From a checkpoint of a small transformer trained on Wikipedia: 10 heads of 32, 5933 steps.
Each number is 500 + 25 x the weight over its row's rms, rounded and kept within 0 to 999. Layers, rows and columns count from 0. Numbers have three digits each. The size before them is the row's rms in percent of the matrix's.

# layer 5 attention output (transposed), 320x160, rms 0.174, rows 129-159, columns 0-159
114:519530482504457507462493524492507501524481528498492468491493523519463476505491535497508516508491532527480470507520509525531491500511550459486505451538486436482517511484492533519510475496460477524472529513466480490467519505494464496450486478536481480502494491497460507460573472511494434460473505478497521529463503519433538478484515488530536463506508460490510534465503497492499462474449517534502490491507528503510487492491478498492490485501529521500504524503476501544488481534470534
092:529499513486489473484440482486492490485501488489531497508498537482545482458538497525512529497455524503509504520497513473511507506450543517542497481522523512481464562496496501479520494534447540520535525530521492499498468512510479548499490486519494519513457493517510503516523510497528519502470481496507504468516480504445492481491499471480482499469482482444498469484465495466465531506538477544537521506513547502553469497494539495526483464504511521479505573537465503523498526485497523
097:528550485506487487496516501510492518564487491534469491501494505512530492502527499501496504536513502530463447523490493527442533556532519470537484506509490534536507530530540476439521480528547503480488491498493518533515509469517496548564514480489488481472514478551479456536471500456486513466480549470482477478460474503504485464484517514500532518543501480513485527515501520516506508520516535488528492472473493500514495475497517488473511492496525503471498506505469510510438497469513504
092:465451498499519511461540456482508499531491475445518468534479545494495482498481447472476462521534461503525484500467499502512503496513492494545536501534496541492516508514517525503549549515507511497497513524555524541457487483491466523492510490512490485563530501535500537533515474492504480526515500500484564569492532463504498484500530525472524501473524500478531494480494503479522495519521540497535458501537504500497498537498498515492516538459488523500490525482498534503517504504517505
108:512560480508516523594500501485525528507490470516490483493473487508514507465527563495463488518560551514507520513504527514490490511498490479503527536476525480472479548495470450490507513462477506513472526540559550500473491504494532519473484529462512509512497524485513483465497528521522551519548460539494500493494474502515544531479505485456488505530510495477482504524508500521511501526481535470509483502502481498465494493457512488490503477502474484496509480486485518460520516503456504
098:498441511477464486536491497534476477494499520484529514466486456488512478467495485489511524528499476504480456499499509530509497495510500510531482471504502534494504544546481555524479524497490484496556499545461486532527476466447503500493509495491505479523448519503500457525520532519461460506475454536509501482456480524512491474502512488501511517410508499532480524509521513499473498509466513517502533452490461530483497492506500509469446500472507500520485479474457523506531520499531487
097:509472518510502498519456493499470474488469464473505490496510515475464501490509503500480532497492491439503483478473506473513511511543546528460459537467513479461501514482532521524510518524492491500563491497479505486494483553569481488481469502545515509499496558469496515504501548521542497510486485460492443506488477526488481505487479550504476475544503509500515489488478503480496468482504504541468490549469503484485499482430479495539494497497534516520468542495488454524501493479489486
101:504438517530497528539538543498483440500489496458526490491532538543483511477500491552477467500515494521458523520507503496456479507495513500475509500499454471499526492477499473466497485497493497557491504509451486485534492506491504460521507500503507503475466520494529486486466492562509511516457501480525507503543473477492447489446502479526488464518433487499496514470497474474495492487497449501493507489497475488493541522476533490497536510467529499526527498497452462509458522503487512
091:462525513508472508450514485463499506547527499521520515506485494565492503524500495516516491510539459491554531511506518467534538492521497512448495499488485473524544546483520516477508468503491455493525460528512463479539507474455485497525459502481514510538528491512508471511489510508519523493553463454462504494468549504502495481501499503511507505501501500485521483513528489510486489492503503489495506435526502493522492494492487552498472563459499452495445516489496487504472546461513520
109:484483501463468486509538552478473516522477477507492520438509505516521464493523491502546541464458484492498455465514522547558475503523532479518509495476529489500482490530529528470508496520490503501500507538485491484511530503500482530494523490485535524507498526550499483495474518537506467529440515461497481519494505459521499542496499500483499562487517492518499527464509484479511490470527494511475450463534522481515505467462466492511511480538468483493493494461482497506557498469530467
102:516475478480478483503497485496508556526521523486499500497507486526507436469501535521517552468471521516527511505508502471479502486505502507537512519510484542500485507494545456505518511506483453488519532490488443506532547490481494508507521527511514507519514552503496534523535511495505484533434521510484503529485504451490498511506575479466499514509495485516508535487508533507486420491505519552493522514508531473512506505460506496477524471460502446463502493503469500535463474504487528
094:517453509527518547510503448505491540541495541489524510475506538527475479514498501490459488518521532513492474503555478485508470487468512553511498479513532506482525515537519523490467521571501491508528478483519515474514488502543517459476503550485563492492474514472490434477525514487510466456522490468513467564509507549521499526503503521486505471529514496496500498533526501515524510477512549518528509506493479536467496494489505508534516489484500517521524479461486526490511502525523488
094:497543527492526484471521547453512496525516519504494535479493519480468507515447469470471492529554490519491502509502490472513536519490539491503521501522501503487496503498527531476490476562524451499529535499522468478570498466524493441534535469517504521472525487497522503511514526521535457485536520491492498459475506537525503525511470512465490469539503539538465502538493501478464493481537495535522493467520477484500504530522521492505491482507455502461468488519525513477510517490524494
104:519529537500524504540495518543498530488485495498522496483510510423457504471484484507499491524479535522510468488486509508522511485530516485497490432528533496496475512519523497495504547490509506539528508490515488477459498524507471445462507533488521511509488529514534489487503496484545450537488442484492523502467559499512523459520545501452498489516513499487493497480518549501452523508496466459503470543491506514541483500495520491514454466498480517528531532509484479494468496508455485
106:498476515485536454506486468543477498497490487480495496539504507489525518424462502507519487474539528507470496504487505545479534516473488478514497495544476461515486509435457476473505526516446487505503513514542472497499465529477491518486496490480500500482468466484457492499476515489470501477493489494488500517514488487454528546508488480468474523513545514488500493547545540561469493534502526534516491519516497515474459499517507474467555487493504489501475467479467490506509533534516460
099:519533515529492521475520517525508526465518507495471522476429482477557459479525502480497477488500508553491489486509506494501480510465506549527550458511486497482521513454467514500484467508487517522501507481483493476460494504466511510518489487482487489465477508503478502512494540501501542546542500543510503541493479520496499523501504517490473542500471475512499484510522544526465450513541443457457492480469516474460515566465516500512522467546488503500531489504504534488498477510508480
110:507529530523445483507488522507541530476492472495490456513507508493498491511501509458484527517491481516517476492520481460549506491503519472528514556534459440496525516474464490490525497539524510504497540500461529531522496567471530525491491508519460507503464504512476506509459521538520477506530500518490509469479463510490458537525459515497506501473521509529489483503531483472500497520512519497547467520542517541485507528528465487509518482491530524513551461497525483486513497448536477
102:485505528521462511503505561546536527484556491523512537495473507521482548500476512486522498480500511495504496536559511494512482501511506512478464490495427486500464495477524480524514460477527509493517499491511487528501491506508520468422433490516479483513531430489482521491454482513475514452464540481513512496531481530490495503512495476502507513478523479515490474481519532520528511521501470558531465486520485509509484480523478508538525505505524480489486515503493465526497492468539489
093:513486510487526481494491531520472491502454446552504514505517515489491485502549492505489499492467466476480492473508511484497474461487535492507495505486494478433441530480505469510499545521528496517528461487489529470531505500481494494466493468508529531529473519536485520493539469502474484488522507522532504471512468508554501491562509509475461528479538533525505520511500483501531535467523513492472455495483465518485490520490464482487490580549495460507511511514487478522512495487493455
100:504482545485507494480563489542509482508532528461469508511516499525511482472550486525579486554510522497512494474519508498502525493484507522498566500497497529501441482529542520506469501502541465477489515489485500479482467523528466505513521523517497485505460492505475508500473505533489507502506482516512531529456535531550469540475476482501529535482473475472519528495527482469475528525517467503508484495477484537529518460452527492510478511498517535508511522529516480540484481477506475
094:502477545520492527446497482529487535493484464518555488500519482501526467476512491514487476491518522444501495490460468500483471486531492493461501504457512479527491496518508452479482501478498440516477539531543491490517478472521524476452510518480511498454503476489535502474474480499468513510532520448504523489481495525536512504500474507512482478487491533542532507528486494481525521444495436472494526566469497462540496526509483505450487515513505486472524479502517496504492525476479522
105:474507559489529531542494497490490467507474480482502498519526538484472455505517520468492462516483510484497515471473542504537453505505473502476499481541488433539514531526525522520497467496499502520479482481518473499512510489502505517537457495492483532485514499454493528503544467498541473506465500473541502517475514492452523488496481483493472515501538530510522480495479519508492532483541474519484515511477471457492496500464527527565544519514545568485506503517498505485528491463477487
100:547496468496443510492530490470455518487502482474472461525502457539502479512469486505502514520476461492519505469494512505463509519508513481534509533524539529516493529509487507490502492495471495495523510492493529498484501468544507530550484505463485517493511488522478543503547503529474536457466511464506512508491534482448499530490560473504485519492502490539490526489515486508511526575534478501472533483498536496501514527515509578490517487454527505545522498475473515506543485489485501
086:492544525498524483500493521485521478524490537522482492485480491537522511582525478460487509502499482487486498501489539509471488506478516469512511505506450487458510492466460493502457510498496490493468513529506483516478481500493477510518516467499471554509503461482522513507447482552497518522521478506494539491544522542502510496516503507511522500504491507537471507449487481515499499531472510507448512511492472515437446475483544518526482433512542496516531485468536447516465500481514497
105:499505519507545513490503497504542462505536518519440477494511448518503536504476463543520498547485510518503518501493464559523517509484493458476516524500490498472541487500520494457504516516514488524512515521511499463498529462526484502465496502509499499540453517509552521527467519470541523460533485516487517503505502472528526499497468496532500502467501484469434514506449479475529477460440536522497477503473483528494482478515484481489501488469479494513491491505478496513555506509482562
088:448505498538562487464478546508506510511491496487489499468507539521477512478507485478521492538513516528497448446478514510485498457520551502524530489481495469534527473514503516511518510480504494559526493508487513538569477467488480511528458472484522445494487468464484497530547489510522462487497497497507492521517501480470459526533477512524485505436537485464478484484528467509494513489469492494521490497479519521467482536513523502534516484514482474532496532467511480503513492484534516
097:461498497508536514473483485515470510484517494551540478518508509504483554511454534493498500523514506452513535508502495516468465460510470547515530467478512489496441493503511490463524504511508510530495487439503480557520496497488542477467456541502534528487544497515495509556540512553488490492498467516529498495476507509457516498465490476492512530520478481517537510533492492500533513480466565494502512486504466490496520488508472496540518535513504480478505496484439499471504478511513524
096:530510480489541460497508514504531493540523507516476494482488475505521480502508489516516440475460530469528533484506498468458502490482507498491491567500435519472467537464486466508497534454495527472489508485488461529514504464499505467499493491475520519468527486462496510500503494480541479477493481525510491476530484504428530505511538467507486515485474514491507487519505508506492477547508425537515476474529555475493511481485466550490472489545493499514505497517476501469480511483475480
088:579502531484536568505500504513538505516485522500528513519506535510461537504523508524550493500497475482495529503477513498458506529474547504507481523530458512517478525468445554539497475496452500523459525500474468512556506442476498482544475518517522510478495501491500500523524511467511524508489516473477487473511520528469502490521473483555461506489527501502493492519519543510518489472493512500514490519487528453485492502475528496476505503522490521506485464520515513485490466494499442
108:554528549486490517569465492484486511484499530483500491495505523461468515448523502523496474474542504513499513467511517496500483500507531472497524530538495509511495443505519504491505453496482534489494509501454463497523524494483487502512477507568493458499473462516483457492545519517551499482489520487501492531502583525466530475509497523468517475533473520496506485493492522450524550461495517463510511516475508512528505487500471519556473489491526500487472514519506478490507509474517494
108:472431546487476477533534494475551471477519474500536555519447507525526506515529451530484528488486528505486467487498511470504515463539525512488479451497500516551496461523523518502527478527544527511525453492519467480493524480540484489508523502500484512507511500514527517526557480508475497477470505467493525465478495494506504509520516520502492558511494484500493507546490491462498503501498505543459529503448517550514521492502518501496484535482520513488457486508529489486529520519517488
# layer 5 attention value, 320x160, rms 0.24, rows 130-159, columns 0-159
100:506454532566523495510490493468515484497514470498519512480501511537522497507491515500506456479507469539485490476495514529532499476485526487492471522511504515501485524475488486514482531539510514468498501533521498473522443511481500559463541505463463474525491492545511499502477515496451448496553508517530510480486495498537541476502478505506500463528488553513519483475493498460535527454498450436527481514479513490479483506514484522470492485531495511491504529479465494565544498479515514
103:502500501459512509518468490499491498492499508472501489466483452549522459475562480522504488516469528516500473538478521513519468502479498504466523522530448506512489470512498474551535519534481485515438484462504509490475512488480490480517497531482528493485482541474519476500495505539509461508509564486479495472518464518495490489474500467527508486487515507529510534464516495513485473471494511526504523525536515504521514493520525489520520494510476448498549516550466509511411499514488550
105:491475515495482522486495523546535494467467510498493484539475506470515515511481506525537506499426516452481468507499474502512489432488509526509494554527509479511480489505494514508521476537476475503503493483436513507489549456480516446522497491520483524517456481518477502501515457471474507473467515545529453477515497506491505509497471508543494473511556497485488512461479499495481541484539475476484460505485507522482537505501519542497449478525482506467520542511516486509511484464499514
098:500495439520502477483477514467499469502542534501481485514541513469510542494512526472524534521518492467552488521493502498513550460508502496468536528477492475437495537474521516499490470493526495500482526469466497476498505514487487494521563447518511513509510492478470520491530483481535464503521531444486498562561500478507509472450536506513481544503518488525491501497491450486492490473503479485476521521505542509522488510536449518480520520503520537501489471531512517526505501488494510
095:485462517522536558487488522488513470427538476497474469505518547509448495505496475540496514500488496520484487449439513479449533534438501544510486498549526532493507518488468467521461505501524525499516482476521505463541519506523502503483517505503553536457515545504526499462498510516488484478518510493492513510497499498507511518481520459493471494482511506485491508545552500524473493462522512481532503470502497480459498472507499465517481479491518517494479519497504498449517473480503525
097:530489545528471461541483506512474470535469530530466523497502503487506505476474496486461529492504475482512493503489534440504520536515495508550504487493485494506473492523409541474516500505525497504492517497533487528485468510558545515483509503496465481486516474503525533484514581508510458514504493495479486543478493489460500469531485466495473451507482490505473503503463517508487516482477525489514463470506544489512489491496465521499504552469498486523503515475451488527476480497516477
103:500534494522546509528516485491514496489510490493478533472527530527486469482484519510561493514496528479496476469508521502509529519544472471487543509488504571461478493463491495557515483464507484493443521517507502478467493533562527538498462485478498506475506527544482497496532531513488525513490452468499517478473541473475528542498511500489441502514487495480492459492518505501516501555503520506519523492481488505500518511513508510514538519535507509532486513510473567485483460465496480
094:473494497481523506493485522503461516486483511501469505491520475502529513506523520491503481496481536475485478472522500495482516505505464546529547500530464501466474491489502437468489546520536550505479552508447495509487520448464528471501448478513506471481477496463460509481494513523493520513500536527488530485468530541503530515507497468488489480488549561473506498489463528504488536517491486540483465500514525436484500497480501490529448510514492472534519471471483472509464502478512518
109:493442541515472491524510487481522496504485477474499527476429544483497489513526515514533513517510509507434516538532512490454523527458491550456518481500491509474491505480490495511480496488464503532472506506538505537471480500517528462484516527502550467506505537486494506508493495522530480476500505507484514541489526447477488509496491503521499492459491444472457535532501491480493506457512506496547543508522493513523478523445516531521451519540513487485527485468475506520496486461495509
106:500488553497518505485508501496492486459480458473549494495469553497451467511508548500470517486504454497500535517467572479522526522470517498481461477532510482449505472476534512510513452485523482466533475524494523527477521535453531476519485507509452469480501499511493486491470532537512504493540504506465466492466535497459475484478514511516522500509505479483504493537464483468471490462459479510522518504495510514514488522485486482480495487511441516539492524487491529500481497456493500
093:545564510512496516480506521516499490501498515514501522521480478514465529514503455494483476483475498482466535471491522544474500504502460525499515477460501478491486464521451530481489498494529488489531469506535509518487508515527472532475524462513472554482493502521466499478526495524459504471463563473456533513554457488468498474489493509526466497524509485526496505478511532499490499493511480442551511489488496487497509483463531526492489521429490470505492504534462454506486500497522538
092:495513492489511560507528509517474511528466513506503493498510496512489525462507456533533492510468489489457475513513485494494490486453464490524512486504518486526476441495470481484485527489527519493490512496494485486528502503527477500499495461537496545506506513455507536501484520484487465500503440497491460446525517487511533448495458501502507526476553497517489492502453545463559471497477462514507511552489489514513460479453467499512525527464510494446517471518470520495469539528488512
106:544550538543493461502488539478501506483519518505531479487496520477570506508486509505476547504471479517502480471484502521474493456481510507495482485496521498492507464523475500513493508526488477528504474489500478493498520529496482476522519463518484506499524534531491503551515510521457487519529512540508524504515505450482526504511508475493513478487472427458498506530549514517519503431471482452523471428494474480508501516511498531508551488483555536487517481508456490507479487484497498
106:532499498523494540539458468500509470473470530501492515527502563503487501503533526477493504475559513491498478473477530524568498488520512513532492472492532521510551506448496473470480506507526497485498506519493521524515498525494493533505541468520535470535487532513518521498513488551475497480517506483515479506508492518540528467514520558457504433520520511467518489447509500495510474468488500492506501486526497526531531489490518546479516459483469524482516479501533477549497536473505506
103:501478469520531495536520476543459520515508474481520474476514509491463512525472528525520463480481539503505530473507544499515511480496512480484513507499506498529525536514470486477529483469522504507518518507488491526554571501501482496521547520518490523568484518480509492481521458497518452440506496471503527491507498479516498457523464489481522552502519498527506456528548459477523533473508476517529533475486510529464519538544464514467479510499507475524496483478489491505489533530521505
106:519457459457488515495522536497483467516450492494523472496514509476538462513479484499526515472500505491521512534433487463507461493499495515498516478479497516524488487488501490497519531497512489496510513522473494508501467486501506491514524525454519534496546517483557483504527474520560501532524488469508502539526483466532529467487524498514520513541538461531506486438493522458511505492477483462493515503457518522453519535482512485448496457521489533469509490485497501437526495480504468
104:499530473490521515510496464515515491464465488520499480497488488482457482522464507446543478511518460508492497517474447536482427528483456467484480465487526530494535517489474519500469551478457516502496526498510525522477488499483534519516468487468522440489503528506493437512528486501455505529468463493531500514494476497503496501498540482504556450496485476491478496493478501489496504521458542491480512498472485473506501474479520523490514478520492534517493477503455549495498545482524488
096:514473470506484453520468467514520452499506493492456517508489489508539518491526486496486519457469512498532495495478488506445507516500425541484515488541495499548505458552482507509522514493522474488506521443467530497536510524510450472489537505504507450536533506527506491512493500493500550459510488497497507489493488480493513537506501490540488504502430481508479529510510481506460497532511532462522487524481503506478494519493476511492483536463497555477479456507507476503516486471553510
102:478516481514497525534493511498556496477511494500476547479435512459463496462534484530508476499546526491448483491464509508483494479515508478492494507475470516503497521485473417561549478490526510528457439491492485488517470483513507487532453486505490523483469502557510484489507503489508488483480521505499531523523453532501472508527481462487526495491491478521506491550505491499524553484470517491512474491464476480515479510482490507471514516448528467512485480516463501498483487482498493
098:504544483480490494488498480509528493461450514501502524534495470499525509495459515479554537490497542467523537515495490536472534487490480497553480484474502514481493513488498483489477485519502457475477555530470455503567484470485461500464521524506506492439471525527482482506502551467513491523489502475492530473456493477462474507521482512493503497500481504534466492487516500523541443527530523517494492460491511515503476519508476492517515531499571467521514490533531502480469501494495517
105:531531487486535494518523517516494477517497503507535525488483484478479508543496512496519512546459530501486496513569526507525493497581560538511484517528468473541507502525492530528494530527526457507508542479476484513488507532537504535488486458516503491497481501493479507457467473481473512506520480551522495553509499480484486456496482532501530457477486498496480512466530480483540480534508525466502483451509515449511519497513474536508471510514540500522494503486491504505499464498546502
104:469462520500521560468520525484496515490527456494514484513457521474474504542471490506521477497518547535476526458503554470528489518509497498482521572513499457485510450516527508529476474474467488495456499502522470474506478508500538503480527510477503456515475510487494435492490472496533496515519546512524453496539545529473521514498495527457468512504486500496474536501482506526513507474488514536491501492497501467483514507498475502499485514509451497532500515534509472506514523492536557
089:517527442503519486518492511468457493526496507507517475469519462478506520524490481542514474511497513501490470544487489467512512513471491527490481458481506513489526530506489512521526457499465511526486522512449519510477493540504527520493440478519535526574468463482508493498465463517520502516471530454491485490488513520517497547489492496510476510492503474473474504525488520500503476527491546507460559503507523520487483458505449479526509485502507539486572472506465523485519499488513447
099:516499513487456517515498411518484521557534501508507488510499464521492517503489434470497546531512477458510541543497484488527525538503498517547521502488510529448505493476505463498467479488493480469473468520487463476477440508524512476549484502477521526547471501548499471532535505456501473508511496524522488497464504486550497506508506531501507511532462514497475497518496551518521494518519552515476479502531495512495511488481499501515502495493505505478525478508469525507499470486464519
089:540479513525510509530515473524472484516510484515510505475500505477532506455501496508482529528479512488507534513494490455516527573480482538513503499516482499535534485488471479512478546494483510490504508481488521508508496498526526494477475509524503475474443484538472558513508469521464462500469469489453538505542522500542501452469513493476490516484518516463511519485549497492509580510518493483463503520451438488450473501484510518521498493489497497505487482547489481451498517474500491
102:521512495499534500553531498498507479493477472527526506510501484507449485462490516484495514510506488540503497502514459517519523496501484538443502475456480533491509483495507522531497533531494515537486473487510513448527514459516482498524496470526454503485479515503472533494484505471463522510506494513460522491509499530497515485451541492512519504493514487511472470498487486434433498521485477495475458487525506476512509532500508551573491479493492475512483497522592470490500536490535511
097:506526508511530499472507489501510480515521483478533492512489487451496488497506533460475512461498471498484519515525493510545530536501500473487485500569478518527516492500540457471469488502517493518509559459524504504518528509502544536513485505521518477557530488483538507532490526512488516483485516527552550463533523546488503531478503505539549501476476504510533511526481498480532490508469456497493482493467488491482518523471482493476530517508504562525489465493524557507540495513544516
091:500528501482512539524559492480456465488512529501477498519525473518498537527512554489481541495491492454544497491529523502548558497505486487523513500499518509505534496532461454552499534485493520498520523478542489482511499495549497559517481527475487492491487489479488507507428524515495498481464495463548497491486516524475512487457473529523531488502447503530533517537500496495516512481502520473483510490458514535494511512510518460467466473504482517476485481491516515513459521487477532
112:489506465500511479521514484512502502469502510512486485500496510499514552495515514508490545539447482510466476520511564500537468490499522529486506487441494522482499507536485482498505523488476479534527511456528488481483449516480514507469510496457473494483487531500499516526451490521466480473476506549509496504521453474428519493484487465477519545485528484484555466466479542494534518518476543472509503514473534480503481526504508512505544532491509504483471542469499496471475484485466460
108:457516525536483500510478498515445487500465489499499508479440505502495484495502491538508475520520471497496521467533503516475451533519468500520518478507533513496478485507517445539466534487491525516499510503497550548486540498508477494482479547516428509492515486513513503483476512503521493499519513531473478470479473524495479450533492486533492475461537513453496477502557481515524489514537549442503476501515546508548490433494484497530504476507504519518492499512470511485498486512522514
# layer 5 attention query, 320x160, rms 0.231, rows 160-173, columns 0-159
096:496559473523493451500499517442478508476490525505547457496490498529527484513495430481485514544471442532461502505525518511501487509510453501527466484505510530490463487493463499471495498511466500507515501471537507532503502491482486517518490502512460514534480489491494480506490524526431504501487477532510457530507537491487495521509519501512481563506589472466537491506538513526474514514465509494538507511489516502496471495493504506484505502560504513498460489515495496512508491489550521
092:492545499515461482478423503519503564522486520467524506519522488531520490513467530518537514470560539476477520491475491483496482500485476560528499501513484525526466525503499500528492531474513570472483506468496470542501500494475515490498506478460489508511517476471490534499483506483511464467497472500517521516448484530477525493532498484538492479457491479524524496507504508499465486438513496523533479516515520504505490492482499503514510497505477495503485469522559429515512467474475499
092:528474514477479516527547505507492502496509477528451537524510504485482444449501545508515490500523485487486468521465493538484499544496501485477539528490492460463507488532524540503517473498493508488534505512473546486481485517495483480512557526495495522516492514481507503468504464486516482509458520466495471516506501521542526493498512511500531500472491484471428474471507494463529507533498522486449527474467518461495528478532536493473453518463474467530429500493513519490469512506517491
101:481517534535536481422511517461495451535489520439554502468501519503503511539534493521519516506488515497528510492498530482538513480493500489527467506492517510539470519479505499507484486506484474485524552488527481486500532476495482517514460534501483484469507481500501470441546487516501505475499522502530548507464525495511493500487515458472475496518540542522531513476514547502476534479497513497491482534461519546537482511487474503526489494539488504486497538527491444483525537490472507
098:515521498488485510548468515447490482457499512546481500538514500506530502487472508475473536456522510461520496503508521549487484498499530537471486483513497510471491478502497525481507476528518478527482528478486513520446493495489543493486517510508467494521483491498463537496491517477532505502548472562503467465525526529498448468509479491533488499515524469524534524502512440503507506469464464595498506484492484447482501515526488525516507496489479535520460513461484506501495480507500487
102:507551529521464540536470485456538516504517499469538531516506486522502476481488520516520511531528540510487481490503533489542486532516522516499494478555518529502469488496511538494503521475510506476488508532495420493497519527504500464453535536477469514506487514533522511530481477492523493488495513443547529523489531479522529476508483503474498493523557491484532495471481545515479480446499495492475509548504484462515490493524468546509503509502491499493532449497522468477476494521501481
113:475540499499526498470463499516544493489505466450526551487470486492500517517467504518470486543489475459495505528490505497515489496499497493537504522522511492529526486502526491486469460492492508495467545512558484529527533536539523501482521492497524458507470494491488492500511512523497538467514511483536536533453559481553469462543482447521498506482478530499456495495503506523460492500465517495517491540485560482519523551507508470509473482493457512506490484509532474466514517497527497
121:488530496511486492528485485474508472526513513502493517455471506515506481501492455476519515501489542509458492512490491532521476518465472523558500476484494518567442504483509512530530483444452468505494506480519500477485465519507517500522489541484512480485484497529512474493506543516500499516480499511534485521440501484468504516514542471449485461476500471527512480554481478492498502450461506510492501517499491538449516456436493503475473496501504477514493502492472474505480530545464538
099:499502548521487497490520485487523491467457476506472471469535486493459503540460488504530504516510505491488511520480462459530440494493545482505472535483480448502489515538486524501493488472495535533484494523463510500477503498479529509474560458486533473516509505493497482456530529477488506518500495577513477521544490516538515457511487504528504511488487501450470531490492500520524515485482518519522496497533466492535498457500471488507532483497476476498503547442508440497536507512491500
117:445470529461468506454519474515524568489505481517512491535517492517478478533531474513498515522532462515495533551503500494512511478509470507485492503534513493492537517489488484528526481498471489449500508528514518507465523540512508555488506516496504496553508498512536533499556497529497468472502496512483489514452474517506457495511476496478528508484513536511492525531475470459469525533509519502505485528496552493555492509450547460512482498505495505493470492468536489526507532453489492
119:492516470541499544485514512515510490468462464500518502491488460502510504545490520460452508467527493536490521520465503470499503487508495503484510499510549500467499463526475528449506545499462487463463515542553491496497475528468482534458482473470521490488499469481514520523506479508453537514519449486492535484486492485505465499471487514484504509551496513447495499504486470522522490509524427486515498514510526509478521531520527496498526522486502558501517465529472523516523503524541527
117:480557457530544478453487481465536478483505520482510482452472504524492466492490498474470476538500503530495514495508449546538487498510505497532512489502457495517483470507490522523505505495469498480511526503562508515432524525463500543456495513546537485516505508512465513459479530465515433481484523531533499505515504471468526500474533505452485541481524510495540500484495495491494517477487525475509489499519498509449527502501471541516499504519500502484477506489468507482470486500466471
114:499462559476465487495507504487502505499480500486493522474516532468493538493535516464493513471482515525546484457553502508509456506475481518502524590429482510496532511515459469494491495499490510496522453509501480537511449505489522505516524484508532499466500467498515500494507495497507472535492496466476491468523530536449526514502536443491484500510478496486539500476513532490453546456486543493521507471484494472501486519469511463524486440489509480514513497492494499507493472505496518
110:468489453536499498477461490510491533474495474480532528490479490510549514456541489544483465519522512419489456532464518521502517509528484442496497465501468483496507459524507537497487497499534493517515531527531478472527466519516521497504474515467491481496490478469504492461466507539486554479443494540523473477511510496479456508519519478558501497509525502473529508475504512518506491482516531522471511485491495482511526520539518491493508540524494483543513460472499481467511500500514509
# layer 5 attention key, 320x160, rms 0.236, rows 160-172, columns 0-159
084:491480501456519491497453536472476478517475512423529524519492501533534492533483496505489511495542492445522485493503486480477519510490524478529545519518512477485518484497523556494533506506535463492453457471490464468492515493489495489498525475485517494498522501509492527495524514458516516544520487467508501516527478525488501513477504480536518533506563477495457465529476504472548468489505503506481478503501478518542543472566521483474566549514498510492492482493520487500487517489482496
096:473495474471518458547509528485497498515495469513510475517510523473497526491523494462512458517491472474532509539519515478485490514531484507489497541477502512498510474515499505513497486513496447460512460493537502466509500481535519513496492525446528484503486537491499550526524497517444475503482530427521500509525508514545499530465514512492501489533569474523530478482502502503526537514471487486456464503515476517512502543538511472503527484495508536548523495528547533505547463486494472
106:488459568480466513485506468446508441464485503514525511503477502482500571432494492505510520482495531524516512496478478486501522541520492494457479461491513486485458488466507476499488461513538518495474532497472508490497498537497491465515501503508480510473512479511496472490501505506509547507511476522485486483528497467462547503498467462509471468507469537535516486529470510511494489523492493474514511542498520447472490507477499530509519530516495514472540565490448485500517524452491510
108:479533494494538521493486514527489545482496465495475492516559440477455456557480480499490463479472494504503530493510483480495519481501494493469521489511473554504514483490459511475481525511451495465523491511504474523537483526510505531496481454497492465498517486522543525523504464524535466443500482476488497493496516533501508456536488491481538538483510500467511488488494485510454507502509483516493511487536482510488552496472538457505483459458519513510493427490536493507464490503489497
106:532464536522498462506490502503477453474497525496511480473483473501469516471477481491559520532515537530477485463486445483491517507503464506481476481524479481517483528503472509547498494499506510539495478473473488476491507446487494512486484524530472472468471501463495439481502525489495519558479510505492514474479510480444494477526544446481443490510520501533459482519512498506488545524476482506544472492464466487529477486456496470499456492504511491472472541516490478514500500515501484
092:525572494521568484467471487512518486523491487494494479490478526496494470514531510501476527480504495481545496494478519473523510466509522516475439502517511462449523508518500469487529511481503458461497530505520520505486484514517469465500450518464485545521497530514505507507487479467500466513503519538522510487523497498539508479511465514462507518488477532506507508524510511491531451493509458486506528526532540503450504521553508534483486503511498491549541455447491514525488487455465495
119:530495522510476464536549488489489520498476507491523454497500524483534498493445462510505492521499537502482511479516530495545531543497485495516552528459462450488490518464505515494449510524476524498505468518477469501505531479542500519455508509489521483493524516473467487517492578490497509560485494493503474485478476516483507511514564477465504480532532519532492457494542484505496531506479532489502490454480523513488497496524507472542490501525519458495483525481466488522492501452490502
128:490486484517476515525482527530490518514507542496481500491479567509495504482484460536512546505462558503494510514560488530465481560525500496476488480510481498513528485519489494511488444516459525515491469462465535508492502481530521500518528520476512498486499488499483500486520519496560538563495534514493464482446499496495506487491530480523497483496497514536519516533531506512486465468484502497526446487496456447507469462481513503504486529491535508547455490502489498493560489490501498
107:458507469522534487513496518455467489518558512499530514487483489543534457550478523490533538511532494501466497517521518529476484520482485519484540520471512493472498493465483548504510516510525518473489486525470482490531501482529491485481479505486489473464513499481505489506532504503480479491494502494480511469455486452455476534467551466497496491481527486499488518483579503464522504484441510478493464508461501477515488486522550478512436536499490520511465505513494484504474475496530464
112:463493517510476538547473456513505551477490451509568448493493468507484540493474475518523516493475521463503495499520505504485519509507481491466505472508566515509517446494499487506539504529541499507468506524482493494535509507545498514440503484537484483517526466522481486497486494500458533500502525531491524465506491538544502513484524511491503457491468503471469494504516459458484484516518558530474507512487514462523547489510484479493489501468518501479508498506490522471528474514499443
112:476481471476529520466505512511492502471510511489437506544512519497538505485452520484501480461504474472526514533501474502493495484487496510521455493509496484460523483438545515489479537496538464481506498468485466476540523454453509549530454508532510495504528480464497500492502516506496547498502495513516471528499511539519478475517495525528509510498494479478498487489487517521498503514511524509441522525470483592525479517525468539468513512486486505490508550544476523491506484501517465
121:479528528512520523491521505532526524475540528509486519471520492518489471527504541522524498505492521540517470505494467502490473494473453486472518496501429491513500529519495556487549526502482537475504497488494480514513528488477520499478488492533538495528500475461482475529493505526531448514478463532497483466469521532455504469511526487508531489504514507512505497520477541498454523521540514465545463486512454545494528460484482482478503526491483491457528518472526497478512463544533526
112:521511492502516509487487466471503507555542517515505493500520536483491505487449463544509472496486491452512488503516489476511475508494532450529510574500469544521498442516512481494498490473479517530476462492493480479481501501474470488508523527495513449482469481451501481460464501497463487513507477484511495498517484519489499505493529515464510485524506513491487508450542536475450545518497531491537474508539531516567475499516495492485476471495489496514498534482555483541489463518477513